Weights of a small transformer language model: skips across layers.
Each number is 128 + 32 x the weight over its row's rms, rounded and kept within 0 to 255. Layers, rows and columns count from 0. Numbers have three digits each. The size before them is the row's rms in percent of the matrix's.

# up: layer 6 MLP up, 512x128, rms 0.234, rows 58-104, columns 64-127
# down: layer 6 MLP down (transposed), 512x128, rms 0.0799, rows 58-103, columns 64-127
up58 109:157109134101109077123139132133110107156105080118124117092133148100119088106154168152137067120123140153088126147144129116121094192146100071125179157114117118108143175076098087101089180109110165
down58 100:131087080059158046146139054168126125144112149140172110148159176113148163152109122149087144095125138139090110118115158088102132131144112082112148144167172091145136130086073141131091174120124126
up59 101:132134155094137163084108206112129169103148130091119146119128086074068204115197121130156101141136157146129186102125112121098093107141157126127137125088159155148179113092113144204098115081070116
down59 099:144134039100095177148085042113119130158048107123116061118103125132135131197123097152158116143154123156097131099151136182166167148125147159110134127172113122097094175136122049136132109150211132
up60 106:145150139087126093137122116111108072119087124162076147074119216105133202165118194114103122052121149103114137129124128063115139072123143088123122122138114191150139099166077103152129128109138119
down60 101:147070129135153095186103123118093125114149139129100140112150123085105171151142133154125197115123164135134207103131210127128129113122200079095089129123171141119119113122161203105127129125151131
up61 101:173164174131129170161110194167173145125201109100084082168123087145106194145136116074073119167126127169090109154150136085156135120160108123052144176113138129125152184117126112142136118123138086
down61 108:100143094131177143075178161188178121173133123121135162088139115120128155086162139138119150110104143133154112187072114087157090109109221135169152145109131153040107168077095120164185155085119166
up62 098:130055147067149128141151096110156154144156113196143136118100126175113105122200129138155168141154162100152117112166165118098094079117142167140146184172119135207098206114203152119195095144149172
down62 097:155129031101195148074103113132121128089173124073171111166154178093078149084132100124166155130083055155137179118127118106088113114118126173069099079164130161132131126154090095127154106094123131
up63 095:119123114114111148143152135120134168085130178090108155186146098190156113159103164175101119149177176126136146176155110141102112172144143120154158091142055160111150195132137118066121080127173160
down63 099:092164110142170079169126123155073163132103128133137111166182153113164170109127145127106159091135138088076178141077078128192118071137150191054151126149109128167104105136102107081072131097124125
up64 099:139104143113158118151091159165135124126130068051107130149101155150119120121111099106143125092163143140115159119150115094084218135138102097155134133090119136162122134140073177139144138123171158
down64 104:115154167182173081089145131138074159166108096134092128111156097102103081087095150180200107133106082128104152196195089112123119098164159173115121097129125108141105069154075178126152114130158157
up65 102:106153055103101141144183098127137114122138055103124149131103090120155146096097131146114130080067142063137122076143162071081154120103133094127064170132085174103141200145147110165107141156134117
down65 094:069097156141144156139149157130130129133174126006149134127190120110111132103099123160079119196110164193135131053118170139189143092148146153151117145051145145165177102135120141135083099161149112
up66 092:163105162115155144101185121099117102112131089120194119105132065163166132145169140086165095075199124084149132116164101133190171139107128130120109146139096117098175128108099103143133182099194145
down66 095:177072091132162092152108163112142081098131142173138129162111133104107121157128181085097155170151080103125163147135155124152125100074175152120069123145082118147121147110128210121094153092065129
up67 101:096086134114083130123191162086197107120169089152125068114158191129182140098177041123120082180114136132098134109127139143141145126159104089137156156176167182117149126130141152124148114116143113
down67 098:108150139133084163147101158140162125129106190116147172100076105113163055144160123125081169157163124113086133151105111168112171079135141114102120177150149102088120112124175162131145107153068136
up68 094:135084140130086146150094158145153124104105136115103115187176091102145128182148131143128166135044156112100082080151093119184159136115148151092101141193122205093095138080083164106151095178130033
down68 093:090173076151094121152094091168189100124115117080185106122146152133124135126167121146135105074136064125144131121133053132143129119109124147104061112032130120133142125084152155089178146098151176
up69 103:147061107195181152140151148099142056084192128054148128154133089114117132159120114077119129127126126123100092128102160113112160139135127135168147084131141154143054102144137181084086155116090132
down69 099:141102157196143174096133125156103154176163189079146117154156156092146136164093118112159111104144038107185090133130120110137153112115148111124178130160155075098051077095159110078091154194094147
up70 099:134171153120092140184161113120123115168097179104168167106119096134116151111102121106147047128085112106061104139113142171109142176178093095142150143112147139080062124141128164170071185103115142
down70 100:146050137181124102138121091154132142078129157140136173077099147149133177182105129088145091111137176162132137061119182118145140157137062075082175126101100103100123133103150122152119106131143172
up71 105:158137203126077130126111110144136231131077171125133167120174118119052216132088133098139113163110137147109110139121147129141156111184071096089152122109128122136163108132112123136120079084115148
down71 098:139130183109102165100124101179115121195092143167095137141143135150101152144083128140149142153087181105109078116110166166125098148129090073083167069160142057134132151155090172135122061108062145
up72 094:110119140151123155066092120137120118146121078065148145113162164127108070147123061078139135094192157168090095115174124104158108132103115108116115107153087148115083123127128156079169188173179139
down72 100:096079146087170141120137128184146160191163099116114157125125113096125183147128198146175060102127129095138085110123157152142180044156174071150147135106043072102163152142090145160140140112117142
up73 092:133142159103177202148036145134088162142165159125098164155115125152121080148157157127177133128162140116095123156124119133130181193029164107114089129098137170128087129128178098136155103168152093
down73 096:156117106130181156122203143142115060052093115147139079104159139162135101145132137198101150194112165086134109126080095131113099088150117113161170119111131137084183184213149095095151093157141106
up74 105:237131138106123143160149099181090116183161132154123075123146152148134163175163130141096123184108095137126144095127109064152193131050123109076151145142041132145205110132130180144170125148114145
down74 107:211098076145164141139107138170224099164101116110182137110182187091195118083183137123065177129152176090110111126141136150146135112102121150175157094114155115197143154127089088122156112127162051
up75 097:130115164144140151127159062103163124225127149195131188117119138126085095176123149065124088108155109161125127126130157078118095184090138135084119160095134133124144121102160112133116050079141120
down75 103:112196208113146119185121146125077143129086098152105108097120140115078160106127120159130127104099086152156106136100103182094099176155118094168125157103123120103084137076184062137124169097087116
up76 100:074124146144158115104129143015120126103144106148139114189146127135123140120103132107122128124102114106126112090179141145136119105061069126057148117082140104138058144160180153144146130115130146
down76 097:134081141096105118125124185114135126168100186185139149123041128123095180062166158146135145147115111068131193102154145094130117085166107193094125152143093143137114138077154060164124130096155117
up77 099:144188118105165136221163133111139133081063147102054072075129107128102082119105135123113189112077091135160091093098075100095164151149040138157108117185113142083139122119132114103140144126137153
down77 094:109154141160142135104117152206134132124135148136105151120139133097102080153132126197111147176073136077098136169110000144132112136137117174106147118118117122092171177141053139159130122159105153
up78 103:108167123150085134142177137131126167074085110116103081113109169144148073165166123135185173115063146186076100171164160157082124127154166131137120100120163099123057148121130122122103068131137185
down78 104:081111123117120079126112187148108154091107128104079122067106123144145146155125138171186094173113132163086098182092070113087085057115145117129099121185153117132097108174126149128110114108106169
up79 103:124167115135166193153194179103181123129096134095112129079137114094113126116126118122148197171085163088071116090127193160137124156075118105173155140107111122152125128101161154141121150125135153
down79 105:078086142167147123150166125116214113175077120143103127159134106103140107104114118050214162123041109111142157141152154115122152120153109131157084144160126163109156094113115193137106121138123131
up80 089:132177171131143158127108125136092115150207116049146040169163120096118148126080140138087081126117140112150129133118155135161126164077185088107133135105150130149066109162184156154095098105153136
down80 096:076086130160122114080104080170182085134104196143135100135158169066096094151121129105126125112129099175132134110144122075200132134132180160098068149094085159138129132128159123131129084085164144
up81 101:158067167168110103171085114107134067156126136138125128140084142124111159116173100054108155127091132144091097142126137076141096116111171163148201115129152133172128136116063087196108085121193139
down81 102:113225112186075126130124109105161109116129138142147106052105096111171127120106177101142176127144123097153118162035134095116137118155177137115091162111116155111105125170106093083152152141088173
up82 092:159140122161107143124117115145118150151130127135155167130150088143166221137150124061121126103146156123105123104070103117203128148104125110063068092092094131090089112125166173147088089139076150
down82 098:148131122110109098107135183174138115125143150125077144173134091104145190075138148123129103173191125131146106080120114149077091145112106090095129095153112077100089122095169166110043143178093067
up83 095:096162116143109178125101122128110117131123100146121124144100096163183068151096119177169151178118103116091100145140115141125191182100097099108094076088109159070094158155187070147130104206116163
down83 090:147053161131133160129130091173128115192143103178144082105165130095150144149123148167166141217132117146131076112176088138143170135122099174143134108137121133148099107106066114112076149150105136
up84 087:136129080093062139147175186111195153149130127104126108120131132170143148190165098120132127098177145175134133125105179106078148061125155097130115193074126130161102198130175125155117094101176144
down84 099:098145059127079165133071123147149140190103084138166138143193098111094129136154115146146155153101072106144173146134065146099090132103095127210132098156111168136144115137070057144102158145189137
up85 095:109144090071111176087095137091119147138109118128187150119110175161114037132102104053139119169151171155167106178170146115148085141126158107108149118166114153123115102069124100141133129124070130
down85 094:146147133144124141103167150105118068185078161129165120103178144138150062154122128120208112172151110134153151161147129100107111107102158119145176126116103126150167118086147112101147125135190165
up86 102:153108146168136095173132118105130086103093138141170165147160086103149082091121093100145081116112190125135079109174161165132148161078110169131103136151114122092084118158075162116126152109121105
down86 103:179165115083141130088136106164169151088050166117114125125112099094098125137093106124102108062082174137131138125136124121188182112132098149089148110145112184116130128065102182111111161156065147
up87 104:138098098186088163135110109104173106120079078143165107118083123157141168156135125151067107086153123165122093065122099133112083157124133155109134097065151139141113105093148193139087143154164186
down87 104:145118138179142143130141070130107131150097094214100102161126109098084139109137180107089116095169086088179190112085063095094157140113180100181113097129188119103101181067118186130136109089177113
up88 094:148056188144070150165108077081140172123117160145131161142158161085122136194142135044123120123141102120145134099128155091113142133166105118157166119085140173128129170117163160153101128122104153
down88 098:136136150104152111136126123127086126098142144124126090074106125138096110067160201149144114107169135144152115173140135143109118178053074055081103111130111071094147164121102154223153124134106160
up89 105:144128112110124132140179126135091118071113157088170131037121171059126129140114080102114153139120116190093075130071113088098126098157122134126148132190187108137138119060137142167145087110172160
down89 107:073109167184142177133105222152104090096045102124120148129135123092118151069089134179184165082085083135097139146132142102115132140094172142132107110187099159087186131131107109148160161091096134
up90 093:122139089091142102165217149162128104133112080155106114171123129191167081156164101121093130120112137171099081174125159167096182139135095084125136201165176154087095142122110127117113126132131143
down90 096:127122112137122143086076082155103170160097128109134103141119141088120122146139140099161133091089122135085202127062112093137167071126147183116092172104166095134105161168152214076111104093125152
up91 111:181098122159135175106103152142135083097139093143145140094168095151202209153132100119093112091110093119145068123151143152226087123099129133175061122139096112088095116144091116151147133155176088
down91 108:143097103151114154157124154190168199071093143109131120154114101064111197130107094120133051129135112118182127161081141133127142051133148096133140128158131149136099126195127094142168142170127133
up92 093:116094115061131127126140163121108128125087059098100127100090095126154009112174136140182153110118146149120088172124126124139173071068181136140166152124113105178102131155148138087047117074104121
down92 096:100185121087114142149166102151126139207076096165117155149147194111164107155102153127133152143191190096139131105146103159125106081122170123156127109076158139124165131155095104163106191098115120
up93 101:159109086062133095147084133164132109186116122131097092089123104103144173140111088165072183058134129148107089171153164195057131109182096135106128125122100152106129150155167147116145094145147158
down93 101:102184108139119111122170076126105175184191102145171120071153170145087091122136121072094119140115134201162145093166115148118172147073126110166134141111122062185107161189084126049127168139119132
up94 096:083139083164138149109077128117104095125091158170156184143131144168073107159173094066111044119120127169088095125125160127142143125187098102117130106118154132111129133154116168081190141094093178
down94 099:129167138100177137121149144121144112173111099149148128137120080096114125113055132147169109100161078174097140119120131099118098115120103116072147141111117091131110096099124099146140147166143082
up95 101:111079147106148098082176112087175128145084123145109073102196147137194104167134125159167094094145150101097134143160117149172121215056149158104132152106095144096089136101112167153163179122109112
down95 100:142076084169107125130114125156106083135082149093131149100159153101118104134166154175135096105090108112197161094125115140147132182087048159071095068123144127137207123142149177133139160084099116
up96 098:102084090090153083159129099102171122148150142109114127195110091158150141131172161120139106065086187170127128085121146151103123109169126122142167097168152191099121100093155187117158088095152163
down96 101:091110141063135099156121106096188126142167145071126133145160109120086107138175119165134093148147147103136119065096126119148226129155063167171116106148204167145111110134131146135116130064130128
up97 102:111110167115048159123170135129178109172093063150132092148127098183087143122120118113083094145165101144106078118155122136091095119147137137163124147102106138120100170145125184170147133135086165
down97 100:111113129162123049088176153164118093146149126136118119170071138140156160096065122172140151147116082149129100130150163141116129164162104101180103172128139108111157173179142100054148094062136098
up98 102:139115110156106056136203149118153130114192135071121074130089126145121101119074080114133117116113161134066144133106169135088123115119102120087124131095110077176186123162170129144158087098082145
down98 108:087054136117164096159122113112173195111148078146165153064121078107104068193140135120101135163120168074107129126095151077131069121130103126146145101122182081153111182144166116105139120119116161
up99 108:126113077137133075144096125093113109153157135157169110111123165131095103133117102116134073127121144103085100152132100224122184123098187134140165116100113149123122102110162163142117142182163134
down99 104:070097107093064027095128130150175116157126163139125135106176130137133109111111132135145141057148144076120086120127158115104152160155144102125164126142127141116167117105128105087147105181144162
up100 088:095095131100162094081153060106109165163099114135098140119109104148121146132112137087110110087136121157100102144109152122109181158158103121064127112215170169141144136147173161118106100120144189
down100 095:166147096147132093099104116085124215196159132155118168112104149194163117095155090130146155104122180114143104136103101095183091122148121118187077139077040102136134134095123167117147175118097098
up101 100:176102122162083125094153118103146090088164140096130133082144186186123141123114164120122098147178102128098095129133166163127124147124103141160173110126104152117184122128079110147165091161131110
down101 101:119103140124118124113123108164091182154097144180092117147090169100110110149144184123091076093135216190100132095147154135122147160138137189156183098127117130160191116121154058079127116127122136
up102 097:140139124113157159127156121134156144131150166158117110136094140134121143160135123153112143082111182095109116162189167141102144156139133088154137163100099127124160123123195131103079162090094168
down102 097:159133069155094122075088161182114099124158118186055123125119146144162176110144096143110181144105097144157143164143160057056144115120078129151191114098117158123139163183102096124120148147175115
up103 099:177095147074092109080097136095182176113096127127107168104097120153086146154169177150123145117107149076150093181122104112130134105167184126217128107167089134151116166126140095088140139084166126
down103 101:125070137080157117098128115090103054163092172145180153133089126084143103136160119120150133180165190094115089112116246090173156143101164143159168159146168065125079185143113151085102116162141127
up104 099:156112093073145188100121131114115171103158085111184128150151075130153166178172136086106124127105114157170129139087085087122085137142086080088087126072155101140175148192189163167109130194156165